{"positions": "learned+rope", "init_std_up": 0.0221, "beta1": 0.93}
Each number is 500 + 50 x the weight over its row's rms, rounded and kept within 0 to 999. Layers, rows and columns count from 0. Numbers have three digits each. The size before them is the row's rms in percent of the matrix's.

# layer 4 MLP down (transposed), 192x64, rms 0.224, rows 3-24, columns 0-63
101:528450473583545539429439484556414414423467498492533426526503372555534423482501534496564500611458562554456531497489495584524512488494445537498486484565543558552493514558426506456463432451457547
079:574501561489561425521565597497510500551521494474521534462454536535501477535481449561491474445533451505469464459567533547449490490629504495518503494517566445497435445539492539618497398422398598
110:471578551560515456491442482465536471458565483492529505569435434561444505492473564538476531478474526397515496519488630559511586578470448457487412530551459431456461517572539447545484520445602544
093:519346565514538457475440492518518577571510535498444498524528522536537461415580480407552485555487507488432568501538492541501548488536385565506573483475575513519527533478484481437506464521407405
082:447539403485538568459495554509483454525507547462554567453562468527555536520436411464486525527537430474430576570361374453543507551497482505506597473511466519504508452442460555502514487477540433
085:490497457599539504417506495559492385426523631491486478412528466497497516506530390456462515565549523472578452507442490421470528538494440536566473515474488585570527443521547514528522587507561532
093:420533460510412439514551397517489440509583436465551470519446474529543487509435481478564511436469558478531478511503560452485474428508486500543644513504477523549540556555357588568498481509507489
098:459542515495456502472544507526464454549542579495382473496468435494465574519425484483494550489455454477403505639466456420528528555491506476526400391465513554432535467533528602564540495528521511
095:459515508408564482428578565535423516521498494580472501456433454495548485462521533441494535498526499500604512463451431520485442462474503421441600539475461516518516442458483552660519511543593482
129:555551508517495434513537471464449474434484525522430383463534417578526492451420400494582526533587467588510558478588525487525415509534476456490470442478573483466489445561539499529465461580557533
082:502469432433473440432583517526538403510597497510585494414559509441443512476501621471493425595483515466531473439445542455498498573569544444483502423515446578527483531479521547577533515496502489
122:444489426500521505489500523509432494465467538491543480512525568564384392564462537560529615422579560471564571513517449498506455518481449505448608501526466543469464420509540510480490419583462545
118:477487502564521535462455538480474491457470533518514467509456523402518519450481565522514484535501423519528529534496600469485388497595552357586517477366491563489499412486508532476512538573410517
094:582463460486541458390528509534376428584587503505505557520425418554515477577591526552547477436507439443446481427438513450450474541531504518580482475529540517489455480494570517443483557494504498
083:448504509497566529511535547484493419445566491515528508427590549495605544456490517527493489452435470518584526369453433492580576501534452553522518519525613475510501488445509410413563450455511520
096:555463449528551409456535591507470480530457525432466496443575521486562468412527469482502481546497458498461539441459471581507576628420448500405486391494490523502550539567429472554452504479542512
079:551508526496476590483460582597445616513384500514476510513493453511498413477504445553447577467505528547528448496473502463531437405560416534492512582503505465467457481580477505526410557582492525
106:472530450496543484349459573523516556534513412500501561563497505576428476511476464455441481497521501507502446440510536531431572541540558501575556441478450513523520540400494484655521541466533466
120:444406510476446485540538470479452524559547372504527429549538506526539463559490479580465535542431500528437400607513500479444481459537495565500521448526446482459571536400502511549600525562542476
103:582526508577608537614467547381511511515589505473433494505500597531468574494519511489441505523419445466505557479523439453534579451507492447465472467545559475507570531493495512452494417427566501
076:528447462566521459461547579529474492551449419543436509413472560548491509465528509463491441480544506556526485488526542462345520598496602503517628463504498506506513537541462490477508538400420537
098:472488533541554486573477468511461457524526581510470424477509415520567514470563348507530527431481489403578475530563506479517513499522406557501549481469413542500516529525514464519460357567537538
# layer 4 MLP up, 192x64, rms 0.269, rows 4-24, columns 0-63
101:494455418509464565502521475525479489482518497565475455520533469362473585505496469448540522548431557526515479591482483472539529470446527473447532562526464555510528608478523465337511590584530458
105:568517449528488648491492460465542455461573526515518483512516460555566513559486440585522534414516543571525454446491469522453441539617553487524435512531499523478433494510518553398470382549525480
094:537460483598518492527521543465440444520459415505530546493498614533550530549509434501474450410575440535462469465616436472530534496569473504541498498562444501515482422516598524571432555420473452
100:485421487508562621503473497482557540540498576475462500436488569605464512532518535474478448450537411487396548553536628448578567418489538481476506494507451538568488538506527516462505526513419557
093:407497517443478488456484509465567514481538457547475543537465490486562475689554563507491441466517530515520471433508525553513504486467453472505538465486418357505556427483526444566436536532428550
098:526485496527532602419481425541491478470476426556589416417478508541481427533528537481528398461563566498506491473494469551545468472551476481438506484528473481473442510512527519471419533317456525
111:580461481548516474455511466512496599353505491467570522478546494550472552450482447514496512531485504593462511405464508430590522517617535460481507546473513475505501553560452500429398549543582475
092:484503489543369557472580479505566461390648441455546482502473544512487500474404524558534573536528387497508552458531508510474462470487570516483450519406471458463525491482475494447475526562460552
120:523379544447535495541560435441470506498398463485455466567502499528453557465461525557538554471510454500524515525566592398510558387511434523472467458585496519449471480482437440509525519401572512
088:463467453482506479456499516483549518479581535480470494595474475643466500473507516515571499479425465534464500467489443484595623366504431459510528574412394527531465555523452512486514480528488551
098:574467456450519573445387551500540492429489499504414456482497596534460544570553438439492500597556502521563511550499564517496462527416488527481503416431555551463434479478385521544448524477518528
118:516494496495521563476520524491563495505518437516571519436460508479473454405533483525509481460576506544548501504525392497611520562436600530549357470509462560507454467515538494402420475463602465
091:569455529492418503467453509455504546433472467526451519533559437480498461449542524416479450478486591619485417513504504538489555496438521614402544553438546552502524508484524437367460508502553509
087:613546502472474415498430470513453545531470569527429494533419512561466488491533519502536608582471460461428590627536532488526514459496497483531525482404421489559441556501535454526504546576481532
098:498511489445520479573506441441632479364538480520481516578531460505506439437571512512539513458550521461554480667480496530532593473431479479535477503419486417457506563490515515522509497546460504
088:566563458534371496505553542482458489479566487523500477486540487469514541483439495507515487506523501498487524531569425536447563543397622520523516419503590463478533495474538435449593407371501483
115:432516509570425456508577548378562463507465533575494564551478504560499507522551492455544508434422483489457475536436553482388500548499528498463563502538509521499453566522433453432558555572600445
120:502496606510429553499526564513478465481484511487544582577515626454442464504500540514451480379556474541516548495509460522489556426490353611518472524527470508521464458509574484462418457487490483
104:531515441485468491509586467547552455312532470519487470502514483504552529465526460443475517393558517525504480490487533553532443379515495483468411447507554551465483408496424563559504481474423535
096:516563459473485510415486449447443563553542458462492444464537538526572436558462422498483474530510609461545430512460484484534479385520473439592437491399448498539524509554521388581473518495529520
105:483488422444554555528526509548434548459560579487435427531443457544526467511469544425530499480565558474503540505508595586506456480534459549607458436475568544474433598581522435538484501485578524